Weights of a small GPT-style language model, trained from scratch on English Wikipedia.
Architecture: RMSNorm before each block, rotary positions, no biases in attention or MLP, tied embeddings.
Each number is 128 + 24 x the weight over its row's rms, rounded and kept within 0 to 255. Layers, rows and columns count from 0. Numbers have three digits each. The size before them is the row's rms in percent of the matrix's.

# up: layer 7 MLP up, 512x128, rms 0.0588, rows 167-219, columns 0-127
# down: layer 7 MLP down (transposed), 512x128, rms 0.0588, rows 167-218, columns 0-127
up167 091:162124085092113121165135127122110129128153123143122091134134088127108117077124097101162124107126100133120161137126128119169128105120154107132148122183140116089136082118121150148128160126135135130120087148144069115116124139128110123113125129151109105148122089104162192160159156124112088168159109132107132151155156108165150140117119165145084104157123114101138117106141089148104096110083
down167 088:107118157159135135092139136156139101111140112133113167113131151114130123167115156142103164148122101108161042123118121130100113117128075121132142123115119176138174158115165074104104090122094110131127128133095153128144127101108103153158137121107133148108144158120110108099098124115142196116112127128163173127135082146133104141116138117117174150108107116173102124135148145125160136128155
up168 118:097091112163122140130157098134107091127132173118137115091163171109142111103155141132103130106150122151120110091153154148122138096152130155133130121078161148153114157125135131109129134127112143114118137090131107149139129113158108110122117165173189078150151106133155105127157142138122161191106145149080147136147090098156120157145136107134129128117118201120163143130127127093159128141127
down168 107:122096134072126103129124147120113127151104127136127136130139089181098161123122123117108131141092160095113150142112186096089137140134127150116122099150102115120102108150094162136150123140084118101109151124134138138114148158147118182128167117111100147129124125156146130161099162150123119114109101166125132104112095091156084127194163167139142085149128116145163098139142139096169147125151
up169 087:121097141108063138125139162106098151147126121118125156121112107099159115109138121118100146140126137158124110130119111126177175121113136125109173150125129141158107129160073103125108144073171137140146096138154127096128123130130147174113095136129117134100141148068108125091177103126115168138116150110159123107132138136146133140118155176094135110070153151120096166136135086159119118109108
down169 104:153177128145168121106123105170151105104116109088117100154106146166113137109121124132155108095140120089142174125141139140117099129140147107114076125111143125101108122109160144124147117173111132121109139133114093151128130132122099097125144106111122134152133104175150145128083149127157092108115128167131134133173063098090135108139147103154143136166120097111155093146091187092114143154147
up170 081:164125124126146124180129134196196098119143119127119105115107138119151139112115117145117128131104159160149134150105138163131124124126104130114123089115155139112108115100114175160084185089157129108148116134130157126103104092105157157125154105155146171137128128122127159115111134069136120134159132184112121106128147155139130112130145114143124132126157170112153147193126150170160130125126
down170 100:102130147139089150077128148085086155137108161125138169152149111165130120132111146105101085117144095143131103104167115072168111106112123136144132173124131098145139137127125105099174096174146109167144124117118126157170130159130120119118107132116120110117139117149107085118152123160128135099089146090126155130120112106131105151110113146100126083153137072160134120106113118096097130136081
up171 118:126154092148086168123141134130107104140137137121135138146166129113143120096096136101109153067129123104143156164135152180117152102139100108117136131095126180128136131161138083136141107090084103101114105143099117115125104119135147100159122139186140102150111165097107154136143162152112166114122112094150144116145111120131089099171089147132085126104161113114120127150150102122149147100094
down171 119:099097135146176147160135136154169098118160121135124118133141150138099113160169125091130112183148127150123112095128086162136131134175142123127142142164118104139105083123150121150096084098144156100134117140123078141107130106149113149120160133133150115161130130102099137148097101137154115139151121121128128140147139152165155161106112102142095080182120195158091130129119110114151112119153
up172 088:142143133107127145124120129149113133146103158086113158128114124114127123103079178073134161134130124167112119078109150149130112126151113145094135096141138146107096142172147175142130121147087143092176134148128090143097104112147058126139100136175130139158153122121124168129155111162105151109114126099115112136141141086156123125145123164159118154146099110118120117129065136131127121136082
down172 086:111132114157122109147136161146116121107131112158150124152154169127091104114184063172102098129145084094116152135141101118140113134117153128140130155107122137135144102104093088146120106113159129160106119104133176140136115134129172138123150133133145116121110170129166085091114146091147102111160128140147175159118102148129148149102122127084159123127118149144130118101193096171129139121148
up173 098:125147105141131106126067174151137109139116158144117097110159191110127147106107170140098118119138133159132139118107147155116194102165156121122135175118131112124165127159130110104145110119162147148159165133130151121078169128163145118164096108131161135139120094129110078139105163160127111121139141093105133098134125131126106120107148097137097102092129128123169128146126151101118094136163
down173 101:121134120114101145106151099115101116111151111141118141105105148187141091178131118140147145125150137072110116109106141139136103165125120095167147111131112128146134151113144151126123140079142072126150114122166109135157080156099123128096143098098116100148114142140156168111122087089098144170135128143177153156121160115179124135085127111120120140129157101125148102117092113153135120155085
up174 107:123124147082089086105140128113117097111128118131112106149097157150161126106090122136173141108117158125118123135156123153135144100131153113167141136128142115139100170192166110121107099146129147106111133126116154090077163116115157133114109156167144138093107105110161131144155163136143124083142145141082140110146144070126109122149149128133125101146131120085126182121094177158137151131130
down174 095:125118117114136091107097131145151142144129143105103145117135133093116103129143144081122116145118146150154091121121160143144137152123078147129141083175095116112126125119100125146121152146128133122146132162109167116136137110050142076134127139093132169061140096089080129100164114106140089110141157139132125119113125151108152104114143162081149113078090135117131139096104099144109111135132
up175 084:111153098120115099128137139120116158132177151140124056097114147138114133114133145133140170078113078148091092119140124140150119157124137119079121132120105105134113164161146139135141108091113097145173137121130140138125169121111179126127135091139110087126171161118144128085109100099127155097137130167113122133119169095152135136153146110121127164133172121123141114059144113163123137129113
down175 101:141112158147141138126111132142113096140114129097129163151143096113140085119150111135122063198135139095159161148115122112118158146126117136176140115113148164092140121104143146119115143114132140126068131125108140116135075124139097154146085157148160156110114114138112129158167164145120106136115120095125125087130089160101109097126117159173144086147099109120143132183099125108116098143136
up176 121:155106146152133091148159113098108060121158119104159115121111140129132091165102162075140182145185092102108181158137133113123168150106155166128140110120127120117104151130128149140138129137105153105120159103147117122097172132153113100135091155148142160165118112139127124157132134103169115150146075128133145131117130120148105120132147136124104100096156158130142107161130130157123168110148
down176 108:158092143116121122137134164111096133153149119112110137121082119131140141142101124144159104150089122131125094094109152155159147120118046176145161143095117082147153122136115123128134142129128088112187104172115124097105140176118129159152119124113134107106136135128108148106083107089065116143162140168136111109099154159104121136163130116120104145151124144113131158161124119108149124150124
up177 081:114154098158128128147121098115103095119155130107142137097113147100147131157110098149139096154166171158125149094091171135127127176126159101135099105124109170141124120108148090111128117131114149108151138094132095156126156131122155119150132103136108098111109150139108104133114168144117157129174091158146118116080143086121115133134146152112133150071153183137181109130074131135145100114120
down177 094:156096166093116128121138134141137167168116124158121142123151130136162125136147149099108149131109083122132137184101082126110171093104077159131152165111155093160136116140095141144134133092147118151119121156137177077147123135128091136112101113148172152155137114131138141127151081103104127131098158136129140150189133150166148127131149128101107116141117099138073133132170119124118146147136
up178 111:165124119162144111133121101088126118122127117165185104161127124097148112140115141101161107120140131118099128134127114187124120156124100128140137100110142158157133123156125126103118121089129124067133114124126132131106136144130145134114128095165117159120162180096117161147148165114112145109190129120124106107116067100140104124122089123129131085131145101162163133159096169093079158108145
down178 108:154127118176125107132150090124129163156103090163135151116102104133149111115119136126099122121160119181149121106117170137093106103095132145131134140083127134157150136149126112135116120205112138168118161134139130125142139145112096082143111145109144176120165117119105094092111090120155144093105147138121115154142119108118112092152159161126085155108101139105105077123147151119129077125144
up179 107:119109166113118128116157121118118152123118106152116141143153176114159138141140101126157166093116126113135132121111120158157122065128145140135108118137136134128153119135113105142136121122080098114101120124106145108118096155163070129134119174109081111049147075115119151128125147095134141121135105158151105152120113121069131156147110144141130101072090115103172127108097121151145114096106
down179 094:128153142147133132136112110146128118146147122096103097178122121124111139152149132127139121102121147163128114140154155118114121111129090139119130148170108107156108102125121127098163132134144124144207086115154120099189157113107155103171116152115118131197092112126098146097111128156096087159142147105111173097114168125141146110106110134142111165142129186163130137154136160148105116130132
up180 101:113107128149147125113163123104121129124150091114138094106092124150145146101078121156127118117130108109110128126132115158117159116117106130120087091129165119140143135132154129124138158191161172149116139134092077147137132100130109135150112134153125123135116138080097130146136117112076111172145090093126133130151149150061069121142102153129088135105124147130128129159084183153115163118149
down180 091:127099136116140164118120128149131089125128145147109104083168118078140144132127119110105158124131131147144123087150143128120101098145204120145158160135080103068088144139114118165109142118140091147137112135126127142141162146137093129120098098115113123122137106165127121137155145148180114116115135155187120153091170102127146169131126094159103104153117077123129112129121121125109086141105
up181 096:115121090087104158162075125126176129143114134118181150174115144140097100127107174105121114118109078148133136158152153118143115161203138153139142135133122097152139121157141143137147173113104133125103144093114127086096142105119162110153149137108134097145114127122129148157113141137137114093143154168122136117154142145078170161140120126109099119137115145153096151127153157156117104113098
down181 104:150109152167150128108170151069100143116152117089106109071145121107117164112151101126098144114166141091141115116088102113099128111126124094112120089159142134136091120069109114099085104152136121122144085143157125160162162117166081112097120122125136195118111117144123122092140082106136109120142110121102129142127123115164091108142137138147110124131142149123157113158114112123113118144126
up182 079:099152082134136102128143100059167135129144163127139132097098130102139145159122081164106117095137135094082106094153178128127150110167159092135135135145108112148093177100099118173122149144123140145137134109111112108129102105147152160121120134105108135131129084099148138110114148142097129073142104108094141143134140124134113132113121158168084104146109135114130109141106149147124122092168
down182 097:159110179108143151131113142191110116178107130128103159144143140176130125107107129072150128154090154162160141160150088134110111123107086136149138127095151151123177100142148144109146127111132130154134119118141165163117135145103122069136159126132144130146129133137106118145123105131134156181112139145165108095094110124095159120163134123068156136132148128137106128091132102089146140131117
up183 082:098129105111106128124122095101155144174132137155138101104119100118097137107100133149125157147141178116126117158199111158133137122132150109123150128097166139172125154128112177128096130100167158151115172138163145135171136115117093105149115187093139148138125121115130099162122115091136129112166104112099110119096151143101137130101103093117169140112149160147096139093111120113092137146137
down183 092:143107134117165133114165177142100112112146126121118145120162159139165124135135108108144110100137117153119137112067138082140132109080127153129142112150090099088145110151175114133174127118119137093152102105082119117078132146116149150110160112193120105115116099108133120098125112142107110126108142136151155153161090109153149121167135163104108145106124105124180117174146133130163113132122
up184 126:163142127134136136128119160129105123159136141136144127124095120123129109093119134124167125109128093125089166131158073146119132127131105138175209080102117143092129124164162122162163116143101113131140106139097092120118115151118107103116093129124132140130122158091131169149149178104132151143141158098163157095123096091132115123161126154114129120129110124068160117160095164127092140130114
down184 118:105128146125078136094149159134115089102135157157104109137163143135137154121092108126132121128118113122119132134142142162141171137140114177143110120123110138162160149104124128143117157142103084134143147140132091094186129125110157123148152159140144156121109147131137123137171070153091125132121100067089154084136158157106105123118171144081118163166154102111109135147114119158137143117167
up185 094:108111142138109127138147166180120096115155125132102079155103144120132157131101136151164114171112164101112105114093089130148122069150144144164133123160138158156124139132090124141163122138145130121164136103140084101083118085106156088144095117129110147136097119123071109147090113127127133128146118105116129123073122082143130159139124134111119126082147169129124131114115111128125091120084
down185 101:116134115117161117127103100099116149137113089138096146117150108121130143136110104127102139111146127152136125131128175157084171128116139074110156133123097091104071144134159145108098117106110151170131125164133180157134103173167108156123135111118116149095138109119170120112162138097125127142128153141155126138154184150182115081125137130136129124166146118102148156159128161129144151140178
up186 116:155132090146129127135134097111145087103136113119109118084130117088128129183111151103156142145116117102081144100085124152104134122134117171118137136130136134107162167174125122143160108105110183117075139151099149111130152109127144101150090133127115137141180137104102157130145175143109139162131147121140152116128128100129106111132150177192119123132109169126162152089111157132115141110153
down186 105:147070184121121113105116154137110149138098117113122125138068075128088115138114112124150081113136164133158126117155146134083171137184121129118117135104111125143149149111113127066128150111129099084145095131118162134109129091139122146123178137109150126140097059144130123105142132132146109132089114105122100138155105145126116156148130106117120098135117139110088152102133132149103113085138
up187 104:144098137144154129155148160110144130157142106165123123095112115160091090135110084155099134101138132093135137143164100149130118121150089107094152126146122136131124130148141126150114162162157147086143115154127123106118118084121123106092123154129193153098106147124106155162114128088110097120128102147116132109095154100100111116161157196126127119128140156103134152111071157099103103144094
down187 082:144084128112127124117120089185082158134154168150151152143109160096144147109137156135150106149092171163157117098118126122101106167107141091133135136126099105134152124143114095087104157133103135162133120134162081137092108122154134119136146135092139068117127121103152134093172100124139152128114153115161143153125106152126141107117106112154123114108145079136115103170152152118124177133150
up188 109:150118072153147152168122088065125132135118142133145143168138121149180122134117110135111135138125109108087164127136143176135098113133123112163086094149147155156158133165138128134118172102123167131145153123106133155104155142119106156139101141166177137136166156126141153118120119150115133134107112097087104083132107137126122140156093118136121141065137149134128162163124162123117172138120
down188 095:166103160149130076134152117146150132148148111102116137081098124153077108130147151128161133088132146131127142136131142129148101137114132154142138097164167082141143112155129121141168117070140087104078102144125104121163114130151129138099073129123131149100128114106089096106093156137127152123122167136115157157148127117115088091121173102126095167138126092124113144119151140139093131095123
up189 103:149154115096089118138105110148120113131129142133128117127101119089153100100149116152143139128210156140144170124176144112122125131174125109126161137136131137141117091111106172082100115143183136150096138106092162112129179117117140115118106138127138091155168108111150118134151119125082122127133128184103144114144179132135129154154104105116098137118114161116125137178121128099140119087106
down189 093:147117158131160155152142114077142151122166115123132098126126121155100081168104134150096152128062106132146100105125105107117121140091129105151118153108157168131104154129152112142117158175133088107154114124114097157106102138126100136113146098075179116114111118137109139106111142100149103131136154093129091126128104134105131095105116160133109159101140132128105083077156116130090152130108
up190 114:165098141127134141141121110107119142119123118141157150133088117095102082138134078130123138126106122141147152085126151169131152155108082171135132129086111146128127118111129146114159153126104118118138140129081088074145113108111150140123129171113158088125138141122086169149136109087139134109169122111156137126117065119142086124135127154069131140115113157095123189131108144153125162137105
down190 112:140152126148146119165167111123133109171181125098124135099139103113132101126111162118124105126139175137094157107111105129156103153094158061104132132167125139117120126142175139098139117141111128104085127110077109132150112116128142094147109132116142114124120123125125148092150076151112102120136113127134148155125092107142119153066137112156142140154123104160161098161156157087115116097178
up191 108:109091136117172157134134163151107123129139124130105136176119143143090099122144163110142131094120107063139137143141093170121149146149091125112137087127159145151129131123104132161158129136130132120189130100099118121112101113163092103130142125098157083146090153155121118136111116144115156101123100121114155111107085118103122136159119106144113055110093130156132172127098160128107119100151
down191 098:131086097123124109092084137120137163122127078114137124132121132112189140134098117171163104145135120112118121130107164113124152107109107160115186112152085098149133110110170108100163135126106113138135117102135090122105113108128138156147131098138077119108096101161124124106098129128140092103174162154133087095131143106151087125084166114160122149156133110109148140132131113171115152133114
up192 100:118124070148124121128112068136122108144141125119130134081118125127120128084085095122147145116080112105166144134121143139143132133139113115109141080177157150152090137122132143090117110118146151117103155074147083116162131143142120136101127148134099138160207119089130160174128160129080130138136136088150136143159152114146142132170139144117122145173116109127145131153102108124128140105121
down192 086:150146161114129134136114123171126166105160083134106097132133122115141125149164135107135152108172163145134101154186120146146106129095157143152142119115110136134170090154114103137112127125146129162156106159126127136102145141099136107096112116080136139069073082103125121081122067151133114152101166170114132141154130117130095129122139109134094123147127149141087111138086103117104139123138
up193 114:109145108130130177132133168121134105128134142153139126109149135101112092126104123113141134109084163139098163147138101114136137108176136110143175093113116142111172153135152155119138099124080100142129139135141144059135159095120133164130136099139172088085132114120123128138104154115100136094113098128150189119114175147099106106152130149129090072127112156102125153117111158148105144129141
down193 104:123101133117118114125166156100167149068108156093120110157120126085104125172140143138128101123155152122098122119135093113165161097137081144175115138140151102126118129121101123143106153105117115119154091119140133129121137143129157085100139139105124145090172123107113104147151124100107165155137166100134073063117150140157139117085158105124139134121153166145128144121106161102111143088128
up194 096:134106114138087110131140084120115098110158132130149134149080122132144103146133124159176111083160121130152148076112113100154122148134110141110126147111154168150197122134149096121145128138090120097086107133128147145126136094148109133144129115135129136107173106113084117160100105114155158093153129161135147148140115060116135136117092171158074138144104131115134171114135139101121101122126
down194 092:169128121125177165145101142163123132145114143139110120108174126138094147136149157146117145136090108109127130177142179132136131131118146132141168099140093102103132118128097118122110115174171122133136144091155114107119117131140178116142146140137136122129098150162149139139139105123165080173104082104137117108112099147097095169132168127133176110144154122129099120115147078101145155127181
up195 079:106151149130117125159140135126104113133158104124110121151104113150092095105072167171184117096164124093143154126161088077141102101117149159122161131136083155146107133105147154139134155124157091129144134145122123088128091115152111173138107092148132148125113123114145120110150147138157147137119126129143136143102125154116125094158111090129153109055146176152135117095104121134166120129128
down195 097:113104083115135109124145117159134112141104130114158133119132145113181171143162099073090139159082131165121111130129159179137194149115114106143101102132166095114126141119135085143124105095099141108077107114141111146105174134110130112130148150109113113126129118132106132121111123130086120142143160111135143122169109124132135180106134145146109129151087070100096145149158110105108123144114
up196 090:147149135108163139155171155122094112200124156091132103111138127150141140154102106148125119128138148147105182093114124136149182147147133117156138120160166148149105124118137090141133113170170128143128155162105074156156098124109144116161113129160120158110148138156154121141163148094145144159140160179122119143142108130123103122150149170156099114146100156143175126134145137129133154128128
down196 093:140127137152092159108140108110194150075114147157149152121150126133115143132120140135132155148116102118152103153148157111089096129134150136062146138081137123107118149136107146100107179149133105100147106122133157130158179149117110105126138090108161124139132160125109095112109107135123103085118083132098160112117119153147172102076123053132122140140137111133098121147128117122133131136107
up197 118:088118101148157179172093138127118143115154112141133129118174113102123132116162146107160156131128120101122125124149087142116151149136113149159128078117095149154163144137145109102111129127133172104118120100066176114123131150168119118185108142126107116100142166133137151098158144076119133166129139112144111104104103158106114124139113105111117124101090136116177125150107151152079146136111
down197 112:155153124164114111080107139101160126135126149115103150148087115138146157108123062110099123122142135111114106157127144169160164106166099163100145124112148143155153108124082115120140121122149099160125160119104100088149105102073128126143114175112170159124145150131104132126105158142169162117146140136119163139115091140104132114140118124124144131130165175104113083142115128165139087123154
up198 117:128136140076138144129118135114144124125145151091161115147124085088089101142138102139164141063099147090085089147085142163115118090132095087145135091152145129130144125174101096152117108151142119085105120099120134109139112147193099136136096147113142142097148134139127108146129125101108142144145121132117174123135104088110125164172096105152139140157142121141124122119111116132148143091155
down198 101:119114134114079115117131140090107117162107102134094132113111124155121123134158075084104193124137161170108143136132143098112133100116171127117134112064100104119114128104117131115130134101140126134155136114149116122138122167124151136118144100128093120108084108154106177138152132154173117137095129108157158110080128081176083123108118147119143095165121111129132089123155096129103147144135
up199 103:135103153158118124126104099098147118115118136120154141119138099119161080138071116111135143116123206120082128134147164151146124127102148122126175121126161094133143182115097093110119175104120161106138123156107134107090176102105124108143115130161129165151154098088110142127159116113117121099138152107078137118174119136124141112147125127117107065138115138105122149118117118163137104141137
down199 095:146145093151109153099127123170127140098129140134145160105114148095106129112136143161121110140160102154153140139134110120155133125119113153147137141084055141138123120129137108139155150119144091150106182139139144142138101090140160171111130152100160133160110166108163163117121128149140121124145093132108118162105092090135138196124143140149150143077109076136170102180113115114135126135113
up200 102:150138070163132149147109098130148094155151133113146154102113110119117144119131171082116117124140123139103118094093161128101125137128084165129140141123117149110185162129139157106137122139148174124113118109144094127133143128112188129129105104157150090111113138116159119074145126082127132085114152165099170091122108106154122098151136080111126139144157160091107149096129100134142118117144
down200 100:113110167131105168136181150121081144110155097137106101193148153134149122129115127117112111109154130140129105136115114131141143129137164109123166140140132096163109118137127170126099159099119131105159130149143164117123164119142126117144137108148145110167162145145148136158130115141154119080133107065186060152116157146133094129110118135156105146106162104135128108167111151148143119168116
up201 089:143094099132138158164124059132113152133126138095165108146100119162137122152079146150148125135124114166118131116151093112128114136149130151147160144118100141122145184100112116133154146139089132099157123117109167120118142099168122154133124132104123120140183131092148166157104126129145146128100151154090145122165149110108146113126145106104055118105134150155128093066133148112102115130144
down201 096:104145128126110139107159170136123115099140159124114140124119147113119149129123131130101098124130149096139127149119112149153140132136148080127108128119122155120086114180140112106144116094170137148102141144175111131125091156137153159125148134129177124103115101188104093138144176111148109133136073127137160126114146145117156161140122161160167160140122088096093188163087090105161126115118
up202 105:179105148135128149161124117086176144126110100146109157126124169090149122177118113101184157089129144130127094124075120129156133135108094139158131142095135110135141125087108126141135143096175117108163163123132147117164127117077138114124106149131168129132123115109175108162138116126087127128128148129126124118143114149141063082131128114108111111114123159114141157112100139158182114119124
down202 098:088105121124137126144101174099091144142115189141143146145124101125130146109113112102116127174129144111126103110146112107125112098145116112131140126133123102142125142130117112093099104136143144135100103124143101166102120151164058159091105094136082118117153149115136163085116115143128118099166114099116170143131112105163163151103077138121169146148112103131116185156153177116104126129139
up203 094:152146155154101165156148092139121130139126153143160119168153146150121102128143129138098165121169114122118147107128099110190129145199135132110129144102126146109122130126144107107131137098085099124158081096139152125090151126141160105136146157127094093140154151110168141140180146141147136152167144133143142112120125129173174134107091129099104148126099170153154138103131155146140142088113
down203 098:147093116139200093098114150137120135112130153117162143135141110096094130122123115121124120160150122126166146108141146091105116121113097114170108161144122093159113169145139138102123127140167163149088114142107131154138142148129099116129103115114172164089122050137165121139139145135102123133125121118133108158136139123090088106123164146161138096115164130090099167128096112085114134154100
up204 103:139137130152144130111114089079160125118161134080155139123129124097124125134110120129104166109126152126116133144145169118151122148111139168166127100102152117143145123113106115142142131139122110113155167115098102117097172113129156142143137131180207133169134138093137119121130126124144098145106126154104172141143124132104119138160121167167144037071153129146146138135083110136128120119127
down204 102:136143129161114113156163156127129126167124186107140159115178130127103151147108128078093120148113101123135163112135141155105129090127149120142156144128120151130120110108123139136140154106139079099129112123134128132148124131132133141138102140111078179108123129115129114127105126135159148122148149115143125135058104175152137127107105083066157116173137089141141128156178174131165114167103
up205 111:151130117101148107142079139106136110137165102145148101127155112082101093114093125144152145097137164085123139162114103161132179137136093126158130089160136110145131101113124106137128105113143139122116111143107087070156110125094143083140112095156129123123124158125155096136130162150121074080133106119124133079117086129108095110160102128116124117124127123070133125104102129132107175125131
down205 104:169166110155117110129106142151073168117089185138125131153126139095166114135125105133114152139144137136125140135145120131148086127101133150151139140059115091114105173134107136134157116118130150137106090088113135180126113124152103168190140115167126102166158104088110133162091114107143140136123100104120148135119162084128112110131119142124150097117130094100139113162129124131134140122090
up206 113:132103094121141140130145110088157095151100149122162127105094156145131144146130169098144150112154130153127134144160111144154129102128141141153147130158160111128088126149082110151144104129148181105119152101122076108154125100115115123143100150110150123138097139114178151126136135122087080170170153116124188141134185134090129138129124184136124121121138185110141140143104125153122146135112
down206 102:098135150131124132128094171134158123096118154109111140102154122139121063128147113162117114112116148130169119133187118104156131137167134090086080129095113142092085128093110130103123101106159128168108150159164133137130176113127117133105178082152137105096137124119124115102086169143144143093120104172140110123127148142072109158105146119143134112128146166121151140131129137125156134125113
up207 097:126119123120132189133110148119102153108186130155184163139116090138117088115090123123137140105082134153095099149125133134170151125082127158172144139097129128098133207147135120091134117142133165119134132114126166084137110109101117138105124137161143123138132113152143149162161111101136127173114126128098133124165147108114117099143117114128121147109151106093142124163145168160127093143136
down207 090:128128117152115100114134140124136148119113113134079126151100105127156153115151110110148113160137104105153133095110138126140146125153094121132112145165096139161111083126128122152163114115150102115162116088085081127129132142183166111090123118080152113126102134105109133092103140171088105116126152143123106144149165118134166188098145139114122132116152117115148153063101077115122138146168
up208 122:126110121133124136132115164117129124189125147130147099139130111110138121107080070127134162096120086141108153150146115172104146131159119132120139170131110200134158126158106145118162159132091145112091093125090106111095098129154103125158107091185132160143131131105115146122141152093070126155122124105105149113141090128105150103140134133159100141137136125091162120140158131145114161128125
down208 093:150137123146150103135110116116090125155115151116115095103126145129156141093153066126161099173127104115124176071101146160164094126137116171122141142074121131107174133130136119114157142103108134122091119119111104158160117150140074142164141146123127117164096167115134144108115123125152157147131115075080140160135124161129142125158132109079104116126132144100136101115141148095097127124147
up209 100:109115112118145155145124154105147120120142146124123120109112109118142127138156147083116140111109038147081130093149178138132119131167130171209130107163116120088100136111081138096159106090110146141160140074122135098100131107147155144130101179142150109119122087134110155100145135112155150101148150131134133133100116131149122156145128111137098129149139122137151131116110114153101146149131
down209 095:129175105169150069118133093120120123158157127106094153107108138147127135109106145088100131130120188105147128145144121115129104118098177123127098131106137153123132097137127119151099126183129140071156108127104126132140139149172158150181069116136123165125156187151100112128129126167113133163106116125134132099118137146108160088131100129132137079130109132143108109123141119140144115164132
up210 089:163141146148103112142136096147158128131084151121088131125108164119161113139135119120119139124128154122137143117130078124105102125156147113124169136098120121116121150113112101159130146130122130127162119133120107097157177126097087120122113119110136089083143091132144151175082144101136127087138158137145181110139159067143118084117164175111104077122109162114124140105079128122174124124151
down210 095:108095139109148173141103139093103117125143136152147161101124120136159129151099122148127128165107105132071109145134170112149138152083099085132090119147107100126147126161115124107147127156116181115074161116151132134110116131148142151122120092165086148135146135139086129094136100130126113162128100104154109140190131167116148171143103125128152124134172122100129133121151132102093137079122
up211 107:123111171113123178144109152124134155156092114134198116107115110108118119157105153129140089141134156129082160146129149161090104138132090156125177079167102149133120136139120138126118157126155146089166145116144135099155111104130136142089100153146127102081166156142134134127092141109158142122106111125123164119125096087120122147153136140132137117137103134115127158071077107144101143114139
down211 108:166122125148103142150161113106097084130184152101096128159111140131113099132145140142133103110112101159136164140091097109118154120100115115115114131089151101132137120098123144167185137113127097120135110101069098134116165139133089117156144114135121127153115066154118123115170156126136131094130108139142121138094181140146136115093124150155085101149122130146152074147144141163149145124113
up212 102:159107139092120162106110085135117115116172143151169138142136132102138121144119134139112138120146129170095180128152144090143134139158142127111166103204129144099123160144163137144122112162084161140147132087113181142148140118136113120120118149144137081127161124160072123128175135124097099163154106150127106129145144129130105142127117111112143095123137134120130111137123114093173130072093
down212 091:101159117129112132143137139130178095110138152111092094125091135152177123088111130099114130127144121116150144144129110166119121146144138131149080148110127142105137086120127121123146193086111112106139102172092145094147120149116154139164184144127170158122129157105179156115123097108149130105124126123083124116172110154125152089104122127144130103117140152118154169156166156144136149157115
up213 107:148133167132108104125140109150129108182133148126138100173148135144158071090087114146181124114107122081108156132158109145153110106157145107100146133126161103117105156137133095110130153117151108138143140099131138125111117121155136157165128101123158169128128077127153141194140187140121102113131138145116166144087113084086148136151132144152123135161143121119139167132108116137142109097122
down213 095:159100108119123125122109088130156127139089147161118114121124142108133148138115136160129135163160094150166119167100144137163126155122134076144167085119076103146171122109108121076149148117132149121110158114095115098130093170084167166139106107142138109117141143089145165177114111127139138166119107123145131139120101082126104101129107117155106138130080111111120088150105099134108144138138
up214 103:152116163124114142117162103148095111109113123105126079109161129101122134146150158149148147104164146103112146110099147095125151113118094127124113149138139129141177137136099167158137148143135127118110155180123088097134185094133162127189101121113139132082096118148164142099146111142156116159157105099118135139129125098075125100131139140101122128131158128090165146129133111178160122115089
down214 107:105060092135143097150109151140128148109126125100083166148108090093155106143120098146108118159132092123165124153123132144138128122168134137139092121111130114137081101160175116143090135113113104147108144089136189137106135152103147126130135150179103126116125129129103152128139128130105119052126098134166141122160108094158148100110109140115093131119098142154102121124151138126142132154164
up215 086:147095093126096120120156116089168140120131151111120100114129131130126116117078152175151134096135093069153117082114146136151115141146124076107157118121120149146109175131156169107142111107204137134085155148107140140117142132149095141104141130102140118120139111115126119170119130107111089145150157133066147124153172129160143147098140106151124114150105132137137138133118155129116081115102
down215 094:083142135128130109167119134113093134145123099121102149106116084125114127134139112096117119145149128110096127134121094145126161153101113152150098124156093111080148088137132133158118118123093141155161132106064142098133129175095121086124143163169133125116121103135138089088147124104103139105091118113168101113098076105109111119171119145093113145123125094133127149162138105100142178114167
up216 090:143122097114152110113152082156161114175144091140128091157141158150188104127123144140160073115143139095077104130100105129136121098154131099108156170103120104128152142105131163100158097103075120106135123106142104131126107098128116130138118110132151103140150138084130111176151106151098103153154104138141115135139159083140125123140113160155091149139133138145113103093130127144138136080145
down216 095:124150105145122125123115126116139106132090180104142182115119093096106157167120136157125177166126109135138159123100154156139158137095101132138123100136125108128104104167126116151139129122184159149145146159132125142131113160127142134125161130112104129147118113185170172100100096132168165138082160118167121124083111109114165160115150139122133124125121108132159123153106141121090098176121
up217 087:090122087108101111144146144130163084085136139133118119126139071115176123173092116086172127140135133169119140176137171159140136143124137106167098120172107138157152117173145123114085134149118114095151152154137101152145142127095122095111138119147126166165136127106125134128144156125139112097138095126158150110182108147107114154130139121122116088136141134139162122124092145113110144112174
down217 107:134121133136173140115104119139105129163086104134152132136160139160107117083129107136091135130122128090140144090121079097120140131125137141102158134091147149123123147083147160141165117103136127175100136103135159129077127128147114174172120089093114121087137115145127128115118121115101151132123136107105112123080114080117142098152125134167151165086151123138096113155138086136185102130094
up218 104:150098115155122101112152107135132155133136183159128114161138138120106137132086151134148139099092129103125115158154143099111153155134083128168116101094150130103144134127082148099136175142156155137124102096156124077128124117114170100145138118080105118116128136087185098140166149150132129106145141143164108087137101120151104114109153152148117109130146123134128148152053128136151143108103
down218 099:116100094112101145106145114118080139095116115089129136131114103118128155174109173151143097175147130115183148099066141140149114149133094119127122115136123133116111090115145133108099107138080122126125126193138155178114161139112122137121148115131068088130142129136126155102117156146159149119123133129118124182117131121124126111108099140108115105070163145163115120128180124140123137123157
up219 121:133102123126156133127147057104137135166132148153114138129095150138164110134134144100176146116125087085107169145167128210125148101120103128123104108125151145131128123168108118146147163117163158105121137145136102089118139115113123111096113154136128132122159132109105144121131154112093084125111109109073173145155115118122096142169150137134151150089117121103137168091092150124120140145129